Part of a small language model's weights.
Size: 17 layers, width 192, 6 heads of 32, vocabulary 929.
Each number is 128 + 24 x the weight over its row's rms, rounded and kept within 0 to 255. Layers, rows and columns count from 0. Numbers have three digits each. The size before them is the row's rms in percent of the matrix's.

# down: layer 6 MLP down (transposed), 768x192, rms 0.0487, rows 627-726, columns 64-127
# up: layer 6 MLP up, 768x192, rms 0.0486, rows 628-727, columns 64-127
down627 094:108138149119133133118149103165127136093102102083087157153147147163137099141169101107150160159116105151122129130087170122105149140115172131122156135138175144093134141130126124101150093143166087
up628 095:116100130130148123152145138118134125141117113131114169150153146149140073151150127175153149198112141130141114125186110085138145128164144105112175138155106151152143134151149120142136131139141146
down628 092:118132081145094105129135100146108133107087139163171156147110088130165153081119125128152123089099144086118169161097145161118108137138096143115118087129140172120087130131124113139131130111156100
up629 102:129132093121100098111136124144137168081128070134149158105107118134159162105104160137123136065132119101106193136135070115159142131136089135123136138122094094122124106140097122115151096119124143
down629 100:134136050157122120117103128123162103116104139131147125129177138177123168146124091127122155151152100155135113124129183132132140129168130126132094138102089139158120112152159142107132109102111129
up630 099:138093141153114099134143143148124086150054122107146147113112129123121139142146158132108122105085117121151098154158137144123141137089144113114119159119155169126118141149152143144079091137164108
down630 099:116143140123138141104067089119147152146098107105099088115099139117155116151134185088131168159130126133094168106124118123115136131181114111113122096120131148156126136117113123110168086115099109
up631 091:084120135150107121133124121148134095131126111153147161170152140067116107144177095099123137126135095125080118125116132104110118137133140114113100145124124126109126081100083144143111141139159076
down631 091:132106134098142132149108149115149121125108121121106116120104127167163137139097133170128136104139123127112106130181138157149137127177124147144165159106107122139112101091140123117153116122140117
up632 103:122147091125115127099142129130146150146113091097156103147104144158110132162158159105120148123133102124155122116066170124123101172109115082091093133158108104153157188139140128142088114125157133
down632 104:128173076090125131127116144134121146138141121105117151126083104137151150157156132111169163167150105103134129152118085143104150121108104101140111117125126120143110116107146136135125133129109137
up633 095:153150111162096097143115097123132132137125111166145112111163102092145142131136092132114171122161103153126120137161150075106156080114121135103123159123155098185098140144131126118137120129101100
down633 093:152133175135177135103118127115150145098156145091098106151136136141121104138155141118122124125061128150128083148088151150132054125193127094131116088118059118115125118162101108140113130120088159
up634 096:111112131154113147153169116174107093107072144141128107146091152094129123148109120117118147108114105117122139121179123116131075134125095132149152114117115126068121107115136153120122103118107102
down634 098:127131154146185154153129153099127119156149099076121077166184111138160068098131118123131166125117131129129102131093146120113105157113147144166127130082150153129118160135134138102129141125126093
up635 099:150137138130174152146128090094075116134093138156157143136176118165100146108119156146146112132146096112125094114117147123113098116131100135147153144089154121112127154126172105143099127121123122
down635 104:141151088109149168141156132196137143093128100154145148111142129113117109160184139120112106183132129178130120118141106151098164162112119113086125134097132113118138094099132129159165126130113112
up636 104:155157084119156091138127168139136119149128107083094115124144105120099134143158122141157158154136129129104114117098121120093111104136124131126117121150173102123124153104143135134134126127129091
down636 101:157113138123143128195147096138099115118136144136149127129086130114146133144117146105131156102143135108136153127155115113152117175177116154123139141139118112093122165109106134115128148101144109
up637 087:115130118126133119108144149109054102131080140106126139100156114141138106096125148103101126115161142139135128117133099117100148183104127146180115126128081097116095180105141124101126135136100148
down637 095:123112152130159128126153167136137156149136146145186136085121152155109106136116134121095112080106121138093138114112139133093132133115118115123162109137128161106087153143073131150075108152099129
up638 096:154131119120094076118105102133129122107144114132133127094100122121153153117143156109156108096109095116113159117139151121122118126174118082114147117157116146142078121097152116154154105150073112
down638 094:122143157119169113139146104100143138129106145132165141175128094150098112089115127134100115110141163163124117132139098084133121139127109107120104127131141101073132087129057106135097115161157198
up639 108:172077117141128092133147108146073129119157096110101112156139130097085127158117148154154108129162104144151152125114099129111145170122072152132162125167126169091136085123132118102089103081090056
down639 101:137127129100110138102128150097153088114131105115116120116145114158218138139128121124099116142165114121106162112118165133153079118083140103118102112140137147060112137149128163094144112131128180
up640 092:131163142134148094187107192133103112142106144097156130139124110133092141152124134088112152112181131108131097148154137083151150086123143141111113136091086119158145187137107141157146114132120155
down640 095:152078129158186148129156136125116151112167095180108114138138143117145112123142086126135130122112142123141131132117119123147111123124109100130110138123141124092140085151139107112138152123143156
up641 090:123132108122122149153153128126115142159100122112150137140097099136127104102145163113133112109176091119121120137158134124156161101156147120126157143154100116102115138127148112133099095070169179
down641 098:120095150069118129111139127159078106165103162134149142108125095122142078091126086165125152168142140113147104132120142129112158145139152106127128118115091179149092101129120115090162114122161098
up642 105:125117101110139120123168098125130134158121099149168177165170129175171153133107126135134124070128107093151149155124147143110153120119117160146125126127083144104114145134149106148148159113138146
down642 115:109106098167158136127160139083086143113137158085125145123155136120182133082154112122072089106154144129155148117121131138106136143144151112127134126109084158134119118118122146092105108179123134
up643 106:122114182095123120097155064158165104108146152115115152073122127116109149125148159145122116093153084194138150075179151118126114131095109122119137163155131130090135149115135119144142113099129106
down643 101:118114119174143125106101156087130156103130101140123096155158117164126125086162125163098088132086130151124128113099132110126146113128119145123186131080143118131106121140110108118093113113118148
up644 104:126125149117146155125134097120108095113110114120155116135126147085133114154138125135140125166145136130092161179137172153152177132167097130154108120134144092125115109111143165119111101141116097
down644 100:109136108074142079101091129124190109153103141133130087129136109141145159122080156107144134153126116087126121167126127100101180143136146147158153138147124089137125138119158132156118147107137175
up645 093:136148141140075088148166159117167124089107116134126155107108082118139131172130120162133087111133151091132122109118150138118105163127117108091121108167111114119120068063129123138155108094126169
down645 091:163135093115125140128103098134114128163122170095113130166158130155142139078148103119126148137125151100124109165113116171101133057163118105129140165096162186176138116110101139153113147124096113
up646 092:116169111118102151121101136151122119099124107093128124106163103116133135136187111101125136100149109145098103088092104104136163161129128144120127141124128146124155105131130110150079069092125100
down646 096:165093120160126152143117124116151132125116169088163112075101111110078106170113136122117122119116181069107107101101101152117128132129083104142096079121109144129102111137127152122132128098149138
up647 085:157107084131188110126118126137174083127132140081173148112101146115160104099122156133114130107161109159135130139158134087135132126141139125129106110091117098122099140126104180138184092131104139
down647 097:116134180144133159170145147126149090107127121128175134128128175148115102144077127114132077123114109103138168135114144128135128152109162110141122130169127097162120128166115185113103144126123144
up648 100:121094098125119146157146143113112105127162096150118084077120109144165115111104133129111174110091113106167126103124091109079105120138105096164142136109077129109112150128114168113135085105157142
down648 099:141146141132150089140092140116167114128142120120102158106090161152119151175113173103145126134148112133108119145100145165125154093130122136088159086136135136134120130153114121152090124164099124
up649 101:113085096116119113125111091051111116148106123100096102130130134086139131152127128132092147121130144118138115115159157095140152127131074137134124105136132123121130116111137133115110138102114132
down649 098:179139112105118170136133126116132099142154112127087155097150084115141113083123077145109124106159127128134111136150120116113118128075144196160158092102136107126109116121192150134115143136141127
up650 092:124156104111088126121147052134165131147104104136119144108118136150139132155117143098136104134131111141115127138139138151168150105121156156100123134118161107130109145159130126135163119132130110
down650 096:080133098149117152094112113135173158142113126125101065113130131135108138079121095117156124129124125114102126142119149124143094161154107153124122182141139145107168128092091152140134110127108083
up651 096:157148150114133126087116126094157130094094141159128109121138120118159110104123142138132143150177127121124118136107133102113101083122119112107109149169119119152127109096128103129114162143154118
down651 093:132121149118124132166179104179116130104151124108151138146135135113105122143152130116130148198148141114059165151123143139098158114131097142142104121102159090090142124128125178162119138079150121
up652 098:080169140131123157094115160134120112092110125122089131111142105095097133143099148149147173135160125124088140104116120138164132143113169137114123125104089120087113173110084119124144179082098110
down652 092:176143150139153123156125099133111139138129111163129156163149141160129098127101115158122099126132130133135125174148112083089153137156126120160081119171175134171141110149147163111119105141148138
up653 110:127134142141134146135122115154124122147141122112111157144126157116140133121086092129133134163134089127141150121172097174124130135119088111155132144150141133158121118090103143084136125118130160
down653 102:132149083092180125125155156125189113140110107091149123099118136125133162108158157170111123102159100141144130143135114068084088156095178190186136132086120154089104098116152132140123143141114069
up654 095:103117118112172161125127157085142126113106132145162061177142109132136106133108115154127110109115131142117140124160127076123123155137104129099126147115119134124147104103158144120112136135120099
down654 100:159107068158148138162125085135116132102108122120061132132129139133082143116148107148121114201169129094163107138156085146121100178122149130149194122143132135104140132144125175131127117090137134
up655 103:154138112158087137105134120127129128136127103100130152117117121162165173146113117110146146147121152125168114100117093132087146128147133077060149122131163135153154130129152091116112161125127119
down655 098:092149123114151101101098129181087145111170113111114130086157112144109125122149106159120115100184116134103158125116143104130113127133151093120148133101152156161144141108102130099146102127144085
up656 105:149148123141108102157131108182125110098125069179144127126116128126147128140089110110134130142141184134138128100106130158153155117077110154109118154147155103120121115144124134123140106119115125
down656 102:153133095167154111135075126136171108122128121098114137190137129157168116085137157116104133138107149102136158147147130152164097105129108098092097127117134156147115171134126128100162118110116144
up657 094:112138138092092160148186148152148129099117121135138159119105147145121118175112158134123122118151085130179130071123116122164128088104132152138129144140152138130142152106122148145111116141120131
down657 093:115156179177118133145149130130097122173146086118165124115130171078141127123083123152125157136132152189120131133098108129115109146129110125144115089139142133143135075131150119135146125124122143
up658 093:091144158129066098145138143106120117110122128123119167102089150131121184127149149090153109084115154184105141153133098154122120106149114083087079172154121117155169098134107147123113133136106143
down658 092:123099123124160134120138099123159171113104109156108127143105117126158089169176150172124137183151124127123134123153140125158139138145147143175149092087145110092088135120160136140113107141126128
up659 102:103139118146098157149168147121110109124095129131096150111177114131142117124159150148136160097117124143115126097128134164074125085092095114131138140164098095106103127143121118156160111143116116
down659 101:107109113127119129129181106151130121114114138081128155080101125149099169145124170135103172111138129121077135132128144104114110152079140157115131131144118110143125125134156136137159086108163113
up660 108:121121108156132158135093124145139112154137045166169171137142116117128121129129137107115131084126098168154152151133131169128162118138153135078116142102101098154128142095111143160141161142094098
down660 111:126157102136091159130126189121104171138127131106146139065126166119094130139142135132102119160158123095119120173124112133132149097131126132134118124098121155120107103130150107151105136126124160
up661 099:102107124134149127138145132136120117071135141128165135137117133087113112170184090133134121104195087128137130133147152145128140150117152126144115121088136137125122138117137129141111144156133108
down661 096:140138115090126129083147134103097152159112097110098102103096142125142138096101139144123131114113153145146105138091094163117148087116099141133163120136095108130183095137111094118118140125090146
up662 101:097082104120166142138149123108107151142093170107119124079138159149112129084107122122124128160148107125203114117138151147127172127122089100129107084111138102107118126151099151125130124085129091
down662 104:136115108155147143144131159082118135134099120100125135131125180129108124086124101111109122140139127125125141123117107194093125108144126132131124124147147178148087111092160135124101129130103120
up663 086:125136113118101127087110143193160131138137072150160145148126120141150132099105152161138114109120124144145132116161108166159166153120145131128079110151130125099144134095094126167144122125124119
down663 087:146107171108158152092125096102117137127093130122130110107078123139162142138139097091153081137123138193130144159074146174148120099142145128109107105089116175144124159130123109119103145125155099
up664 099:097125143104085151107166173167127168116135141123103098106142129136130097120134147143102130135152090163117165134138145196119094122105099130146159134085102145133116158128121198156101142107112120
down664 100:131121122149144156141098133100140130131115110125161124145129187135120166110126141124146099114149148106131087122128159083157142130119118165111128109121141091137143129117122109175148111130112155
up665 106:089161108117072146128148117123119146181122126153096102162133140087149130171095143143091125123143163165113143103122093109147152134116144111100106136130124134137200165096149119149093100092129109
down665 100:139125107112103127133112145083151135146129131107155116087155096116119125106149107070108134157136112113135151145123186114115104132102164136126127082128139128083159090103176114165126123133111113
up666 099:107170136045139142137121150125084117100095124106106123108123120151142133113144162087129126121081111109171152136146131132129102139123148112103128076109145092096166134101109108101124169128141139
down666 101:084066160122115162142119122155124099139142127138126085134131142160114121153093139132080109105059124140114151174175114111128136093156154123155124104136142149104139134103133110168151123180093138
up667 091:113129153149094132141116159159111118131138168115109113133116100132082170116152138120141135125136151119138142108125125129133131120101116100118158125143116124137077152149117104183125143136146140
down667 100:103139138126102148128086077130145088124133100132114118130156101133118129184100094124118093169118112126134108131139157129123129151147122134116147130125139105110142154114141155133172148112137131
up668 109:145102140125128155146116111146134120149118166133153110167160190128115132169121140131104126132115118080095090107106140126116148093139101143133146100158115150122152120165116138097128110162098174
down668 107:115186176122110154125134117160061099127150149139111156138131105141118084148151095129157105131144138145150163154163109140114139147149095140120104120165136145178091171125128131114136139084167085
up669 091:136123161151117125130171141153134085099150116116168138159096092124128141102107120121096147074068078132165123117154151131137122128085119085129070120125120145133105140169130083133149174145139099
down669 093:092157057135120088110117132166127139148110137117146101141118146121130139152138176166185116131133132143066127110136138135116130126159138113109105120118138131118160115133125150157157143137117124
up670 115:125108116126137090116144120137135144121134134107117106088100099108114159136110144155145122139141160130138119074097117096112140136103142108116105127142136152101091128088192096089077120081079144
down670 100:110146134108108104105085177099125115136110129136122142155125176127126119161099105140115097133117111159128101121153139152151151111124128133116175152112135133145148126106131102076139127118151112
up671 095:130143143102108147121177132145154136123146128103102155162169154121104099098197125100181142151158125161134100116147103158117143134116065144138131127120155093158113094104146106099122111105130137
down671 095:144126135144134168072114162147081153151133080138076154124155106147137123121137148125087136137137163127140101208147112115116136120145130159107135149089138145130098124153111123143118117160125135
up672 097:175132132146109135139106153128103131104116106154132154149143138121124130111115140088149121128121104114144134159100141126151116119104140112116095143093124160111134122090116156095137153118155112
down672 094:112100125101117158133112146129103138158118148158078108150119147118141102115121151184162086117109131116115070140126114125140157129152161127148116109143095140153120177107128140165119156119160133
up673 107:124099098144170184123124121102115122134106175116101111156101130102091111102108122141128131107132153145190133138137091116096147121150101097112164106117111105092171077134128113083078094120128144
down673 102:133144128143114101153107086120133127130145146158127149145124166135141140106139112103199077107099129069130117072162155148164107124111117108099091153107107107144128120143121126087140124140133167
up674 097:064140105107134103116160129117101124132127111134136126113074151114109099147138103137139091131137118084172116167144112110153172145137121180117113120093087139071145121091135143078114160077127090
down674 096:136110147159177140127127101142146120149160122130124119108134105100105145114109148144119107145135137141137126102152113138129136135164096120084164144154092113113144131118109133167169071158100104
up675 106:124137118161117124148102172129084083106113143132123091123166086125152138161121152140102131098112068131142119167127117098136098157118099127127157113133119135077109155124171123172103158140139080
down675 101:159139157113130134140161122142121132151114128113189134157159141154147114105119104110102163130146112146105098194112105139142155131127159141127104117165157148102149148123118117122128105148169149
up676 107:104146121143086142118137137105141145141140159138145155115107148115132116180116164128141121125163164133130119170169134121091139147108137110084146129119150115117089152107101150143107113124117141
down676 116:103147149110134142109118104140142127093147165117179100136102150131123125157137118125087110091132132166150132115105138121128127130171166124117105130133159066108113103151145132170179162132146135
up677 102:104125117131108131069141134134177066103148139108126128115120131127141099109124155077125126080107102123154103118151157142097128085117117094158169137124115133118153118120139152154109090118127160
down677 100:114099099129114131142148149131081096136129112133098117126137153121136143166099137134126092126132157166128128099127155136145104124148151133108151119108130157161073170177106148140081110142121115
up678 093:132182136132138095092109094147143164101135146125140060110122174120138111103125113185097100140137129121128141110090150123113154125127120071138148146104116079130172159142146124134105169160124124
down678 096:085120124115082137122108168130082114153099114124147139074150085115150124129107168133184133178114109119115167113105147131137118097126166117185126102069136100094111119130110146120128105102081107
up679 103:159122120146120135147139113134122126143122120180103108099174137135130105140146096142124136127125154163135132158119136154171113108124097151085144099192082109137144140148169121135096074154138128
down679 104:140133139122124175122179144138150153121160135160125160092119132109139152114123139101169117106176144136095111141154110073114135184131118128149146139124155141121120085141158093119106159082142182
up680 091:120116103137124144139127071145101168140120131113138142130093158117119126123107104163125142125105099164118173135147176134094144152136088108078129105164109125173116163117125144136117119097116110
down680 096:145135107166095133137159118104093145162121109126108061127179147113166118133132138107154161164129099115156111145116108132097163112099150132155120134117114128122173123147115114125120166166130124
up681 096:121188151147166152138140130134170157106159145064116122129110149117134086124161158120121150129179117127111150114142181130134133127121143146022125121106113139127122132110130137099142190109155122
down681 099:110121116101140070181133151188121182155126176122101107111110119144146121133179132128136087080165094110128113147129106128102092161136185141182098123142139159134154125103147133134137148130115105
up682 106:103084090114098120080102106115070115136116149119122138143127136136181133127139135128186093168125120068151110107187131106118135159109129141091170154128136159113130117107123155120140114125162157
down682 103:116117157147119117120136121122147163127107118123149141145098145167091150141176169105153164122144128122092177120073125130132150097134111152157144130110167114162117133143082113154077152124153140
up683 108:099124152091121090091134109134095139117130148080147130122146145140083116109097116132111151133130113130130167126135087131124144152128175139150133107133139123123163116125146138140119073105140074
down683 094:093129092145137105178074133150147101109099109205107113105148106125112100150138115116125112099142145083116127127131148112122099117153090151096156132136127092139111122113099106078151169145110134
up684 096:115151139170156115140141110138114114102114176133138123115125115125164095141158134089097139096160109114124136146134150111110069151137104145139109110063074101132109125149105143136066099146123127
down684 096:164124121120091116104115110146144138130128080148147112098153180108119132159105171122140159139128111128142112125124134164126150129146164149166136129150147128143171137109164158084176111128130142
up685 096:101095150115137151124109142108117127117098129137130131113120126099163142115093173124188078099143123145094100134173136094154105120149123097107136181116081122140101145138136181129124095122155160
down685 102:149121082090117140103114164172144132091163135134152131151132100177141163157149109150106119157145109145117145146146114121130118117124139134129098165165150160084121121123158117173157138117057136
up686 091:106124113133125084129180136148135140122111164109134142074118127128165161171161109104108119147110099176154126156179128124103140117125157165129118119152153084158121097104171169121107108130115123
down686 090:177140138149122184124114121110118126193143115122167085137126100166144114112138136148172149110148160156139098119090147058125126178152137117139172147133125150093155154128139115145119170155128111
up687 098:113119116115172118138128103157175123161148101139067143108089111099140089131153094119149141076071087133134119133126146111129135105129138124132129160144083147097110145090162156148144088128111130
down687 098:135147140118113106165103164127153114175151058194144096123113145123176110130109151115157083130146183102181124144129143149176143094203135133093141152123116172115126118051117109095087124140127172
up688 085:123180112117153128102096100173115127149132153127086132178121151128139129095132159121143173136137130114126106103089169107123118104167153183071099114201092139128162159113161108073156142116110126
down688 097:140117173146118122136113094145128142128135105084148080114120120164118123151108136152167108125130087148112148147131102117111106131154110117149146098118131169140121119095114126130160125106120121
up689 100:084087121116081138146104151117128151119160052170085131140155081159129156129125135151126122145087155114120092127146116143158114162135098123147113146136090116094109090128146124118125094116079158
down689 094:117179104132139115147113088089152092141125150119141152119109148102131140102153131125112132097149090130140153109110132113126100123162141123134130115089105109118115141123131112134094157148127049
up690 100:124114133103132150149173131119054098098161149104126142111141128112144099121120134116159166130161065097149125084130165117136126122117179079101157140169115121079098172129096110083127107112092151
down690 093:134112125109154104134085143103088108126127130170119118084130159135171158093160093124119169099121168116085124119117097159111116144110125130143136101131141169090155109171096134189119161155088142
up691 101:105109113172150168119087109097136139139104171133112110098094173110089147124128114140129079113145100090132136100124100094088124125150151147091122129119091123144106112141137110092154129136131123
down691 098:166114122160156119125113119108129095179114132139134125106125091126137078097153095152142111085110117152106092105146116127149143138117118129109148130128116131112121109136101158107105151061129091
up692 102:079174109149125166158097179096128124120132122122135079126156104129092127153126114133088106137079103157084137135143155109136076087117100122136137114144169128118168145152130108102123143171149112
down692 099:128107121115129147101154147131153096078141150140165138124087117089124120112106170135152101124125132118157144143118115172085150086133108111089115142133127128105080138139120111124135163159076130
up693 093:138114096125087130178125087164128121109143113153137141122106149141126145178159163090163136116120170116145128105153175145146124101080092116117108129085137130076159127131126114130139123142180127
down693 100:100100181111151116185140143108128094117123154136153115148171133079136097154091122123103097146104136122079129107167081045175145098118150131134115149174112110129129115097106126126156110098144115
up694 097:127126147097117146123119115170116100158102107149113100155162135100131131103169122134165101055122124136154125118111131146085140084111154117103152172150108089054135116127111127182079100116124131
down694 094:117134091130148123154116161139117129091119158106136094131116141164103086117118133121087147127100102115128158107144128146153133121111125156130113114163156128144120149122153115090145146100161126
up695 104:150117095095112121132120108167071117150115131124138133109090151082151134120139147166101136146090114100124144129161102119121112142089102143109128107092103170116134161118094131100073135197172125
down695 101:145109140119118167071162146080162098141081101140146126132100081094110086134134153133134127125104143121120133141112161107099109144139101139113118123127139124123144148146160124116098111167130098
up696 102:142137106163115173160113125120069104166090113133121143131165125139117132120110117102124143112120122167124104155162116129119097115133114094168160105140113152133128113142106138134123141121092160
down696 104:099109119126113118146126158134126150142142114089093153151167110123139130087132125127135093143159106149150105102122093134143129138141130117136127114150107157128089118164133158101139085074140110
up697 111:114130117134106165132123133147117122114127106116134135159094152117095170123124112112115105117141133152094074118102137133130122143102130168148147133098094130133149134143107096107139107137119144
down697 103:072079107098127075101139144111131125137152150135075071141156119086118103125076082118135063167134115111176135112120147128114113158093113124140154113105197098124111141095128133115127111103138174
up698 097:159116075132175118116129155133140142118069164149186109149138145114113089118147141107158102137104119090161134147133121122127134118110101139080103085137123087107098076099112139134133099142115124
down698 104:124118142090130150090076161127122111111112063111074150104140119100120142188112132076129151116136145135155102123127102165126123138154100128084165137128116122116115094113149130148168131110144135
up699 110:145127129170136133136105089133158080132074080152153123130117172129114162111113136105116055129149136112135151159113144183109122095109135151121115142117107116099147097132170086192088133124109084
down699 108:151138143124133155125111154148142131114099124165102186118137110142131121125095132145073134143154099168146115124114180122147120160128129146154144147106171109120173156112134072088156141085127164
up700 089:125154124105122134124148158091135181090075087129101111129107128138151087157118116125098163144123171126137137108151094145121111179133123119132132097105106173111099135163135140110144131106141173
down700 106:128150125170135130173173135128088106181125164115167097133126103177147156137134137111115135135115102137138103147131099159145131150122177140159141165162084145125110123131132115142137080166137115
up701 089:130103116096131106121094148146076130113130146114135121198143105140111117136134121122091138136166120149106114131123146170133113097136100131144151168091180134089153137115108142095116160132092125
down701 092:152142144159155145128219117136154158117105116128136138112110119096141101115119098124179107062154111110093152153128128101128135083086166124142157059144102136125108132195129128092095091128135138
up702 093:116119107150131115150168133171125129132101114084151141161111124103126098138100089138110115142101133093154095145069115193163151165165117137157142158164106109121132136125113153099121124145141106
down702 091:135131164167140121171128088143144140139174156171057079108175140100083133144133105111103138088135108096123129129094134106114138105087138097119142138099114144105123145161128156147133090096125136
up703 103:158099125177085152146094137100123109131104109142125161140172122157165110124117164088141125156100099112113110149145113126087111115113128169102158141113079122126167139148163166134098134150091170
down703 105:150134129159158147151040091128171061131137082174137123136135129136131142115102145112092108152181153107108111127099160140117101062081134121150116135116118140143127116111129154126114120112117121
up704 108:126120128135131124135130128168098101136127100154187130091083138150126128158115114126111108173099084130128087147151118162129138160157164126117111136100126095087129130110125155151137145141105135
down704 111:147123141121143153155097085120168132120118130107118136146117130129119136114126111137138153142157142108124167158148158137134102127127146130150138106134098119126115106133159186143141173113117106
up705 106:122133093113114150143115131075068086129146176150133153106099127113162148115118164129138087111158144119141120147103097151131109121130109148134148143142135126164164114150094110149113092148139165
down705 105:087170122127100142104110116127145129124142137103110129138126110078138146094163146146097127107162124159120119094131143122129109149106180145110103101140164151146165134091119142149136161139143117
up706 090:108118107142152131105147099105163126126111083112123128116090135064135121160132089100136136142103113122113135115113134125134119127161130134122102153140099184160071126145113160149152151114142108
down706 094:126101156134143126135134141167056143131144137172132073123129138138145115135096178103103128096116134164173092098149147180115082119090118085150119117113147128082141089073130152104097114132128126
up707 103:137151114111146131146144142112146125120142174128113105123131118132125106126144099129081137111107134171166115126187132142151108103126130092113145101160101136143133141089063126141110082131106160
down707 104:147152093074136157145135129151103159144133113109105093149088091148098137151105091102129136100137093155155118185115144124120114113107103130153123101160096125132136107099113108134140137165160118
up708 099:073103159135087138085096113139149142121175116098127168136133160129106089133098121117117122160141128113175112141153151084119113078136108175146111153099128142105131131129097138162127143108117130
down708 107:119136117138107116157128153131125143124143155154114083145117125109139134131133136128139154102138104101144143119147099096094127155142119127128110137132144128151165095091144099139136147115133104
up709 100:129120143151145129108131129118111132165158137092124117109135171106176119143133119123137137102146074141114162103117135115084097130124097118082125092152150144122130102162127129194097113149104131
down709 097:115137174122132175119131123142135122100157120143159133135138126182117101149147142145121119148118123154143063076158119109124140144153105144108065144144141130110126102093112107094105167093129146
up710 090:108142114124066128135135152134135141115119135120116115148149136119148092188144107066121120120115092155107146132151198153130131104111147132125140119084113101121083162117130157147108137124150111
down710 093:101138089144109132130089116088145141101137110120177092123099109103156129123087150123161146112073117099133129125120121118163143133149147086093119139068132164160108129123112095112070119131099171
up711 097:109140119120120119136100158129130117074127149128149119158130156130158106113139154146096161148102082112162131094128098108120173111123138095117101125109124178097133077159134141130137118075142088
down711 100:168128114174124150152131132094076162134164098182128118104108118114144151116127146135110171088124121112111100118100147138146085116146157152137175088118111119101136108143114141151118086145095158
up712 098:121134086123086124119146126124091095090131122112125098158099101158164146114142107134105134120138114122182109118157154149121108119172137125108072124111098122109081144139157109117131151111113106
down712 088:126112129126165115105143171125148081096092121179129127107106132126126108100128133145119131116127084133136130116082095111122141165150128136141124157114162122112130075180126136157075105149114127
up713 103:123126102103092110098107101104121124150135163161154128154117134112111083132111125118143089155181113117083150153170154100171124123136174143091155112152114141131069113126147110097162099140135115
down713 101:110094128145159116109145150084110132156137114134096122072101121108158158135094126114131117090094142124182116127147134143123106135148116129149140135143121077133116118119139060162122098132100125
up714 095:148129114147113113129160141122130140151132127146146116164095107103147153130108119173110067095128144105143088140152120077127122124113121127133087099153091138097128173118124127123144164119132138
down714 093:169089123122122125110112113107110146124125109125138135107128133180109078091122094111116135155146086103126141160114070126119121152130099069133129161156145133130142126165136106112122132122109170
up715 103:133116115132127105110177132155152129113102114141133143170118115134148134155080141150081126176096138077134129105136151109136127124142135175137101118125095103111110133113103149087164097106141135
down715 096:140179124134149103097145109148131147134140099134115170123116096115068115135165087136121131121109124154137098141106122127130159106149103123134138155116106167152119099136116096123124079145149137
up716 089:158178100153136129106118135113133140104110172130113125174143137115150095139121083145096108163113145141111098125115170100109121152120149140117132152141098113138140148121162128103094120147103136
down716 089:124106156163155140128121130125128123139089122124124091134113166157126119096088146147113140130158100147122130109128121125131152113129139156144142155101175122143144107118125151167085109125142146
up717 096:119107138162158094129134125119139156116131124099101116126119117123138145158157179091117172122150113134132077129097193110111118130155188135154105106096103121152154134115110155142137155112087117
down717 091:148132156119122169104063137137151106152126178135137192135145121151148117135138122125148103111114142142102147178149092149147162129102106181143151154123142111124114166107121135151135118158174127
up718 100:144155104181079180130135103124134116123145117128094134111098143092148119139106130156107143121126138182115152137126116136109132106151111151125095108109121086183157135114115158108079128149082165
down718 103:133131135102106120154082159147118114120092114121156109122156102150107127151179161145143143136111113132128154172148079074153135129139154141120128150109146160100155114136130131099178135140165120
up719 098:136125116117103124143171159142152100107163102136109146105125134125152116121157139161099084137145112150139131110125172131157119099145110150096145110150090132121109156128135173130152135149154170
down719 121:175117124107114078114135141168121123157138131161130153151116177189130167164084133113095112116144138114169139122156117162155090141112154131119122143127093147108104112151153127133126109122131140
up720 099:177100152125118117114115140101130103132161117142109135078103098131165087099101159155123155182111108123172154112165128127157156139115173156174108154129145095152115121138144155144122156115139159
down720 104:125182143139128140090138142166127114135140119107129126116085107136135087101100094089166131130140124092108151103134106120155139068106136155162125140145109129113142144154143147135107098086145161
up721 096:126148114170101152145153126127131131091086106100125110122114095133119128129122092179138180125079110112107134126129140118164152111125132150107112116131081160114128143132155137091119137123081108
down721 097:133082159112129145126131142162114146105129117142155157148168145147169120135158115165143106103136139132152126167147140111076137185132108139122092106064146144114159166138127113109153131127140133
up722 103:095162142147155118116158137141098120114115114106121138147131190147111125136171129105108118073167168127110164100153119128142139088128104148111120153141113092121149113096168111126136085143078092
down722 103:126132091141092124132111094139095133157154137149122183153121144114126149166160145153118138100179128121141138098110136159116124081100181140110152120136094120119150084064090115097133152139103121
up723 095:157153134119129089139126124114110111137130140142154146096101117122153157099082147111137097124125088137160142130121127147100125126129160083142095150134162137160143159123113126090166108135144078
down723 104:094123175094133119147142114128127139123144133122131091153095190155161102181142150170110165119137126120130104109133137136141144140132139098193110100124146112113126117102078105146123105158131149
up724 098:162139113146148133112099105122115112105102143120142134113135139136130149129112117137112158127148196108121116147118071087138130151114085144118142153120103117091146124121109146103114139112136148
down724 099:150123120125141094138146114103118130117168077145156107126201106099163136113143128141104110099103154110091122157107101180109128085132136136123149113142125132127147141158106148170066130165121135
up725 102:121139156111124152152122162135136112088069128138153147122111095150100116111133128103144076084128155104100122155133112103093101154143104104127116131194121130125183149149191131100106084155137099
down725 098:130100114089081110065131107087139126124124127127143140099101103139118189139138100115144122131111101148115112151141110145115106170149124141130115150116125129140119104083128122133106111168153166
up726 106:105156129129111174144109063103134121104142131143108138083113082132150124145138120143115097120110143168131175149112139188132149123171155133119167096142089130110099121095128113140092170134113154
down726 105:152164140145128126113107125155135153095128111152116107141118093134128106146186094130157137128176115113089135166124135073094167146131122210114131127129128081122137126121095126149132117111147123
up727 103:112113095127141166098142118160111150079137143120160129151087106140155144134116119162147100122126142154121116131146122140191147126120100126146137094129193144135115124115142187125141142083125145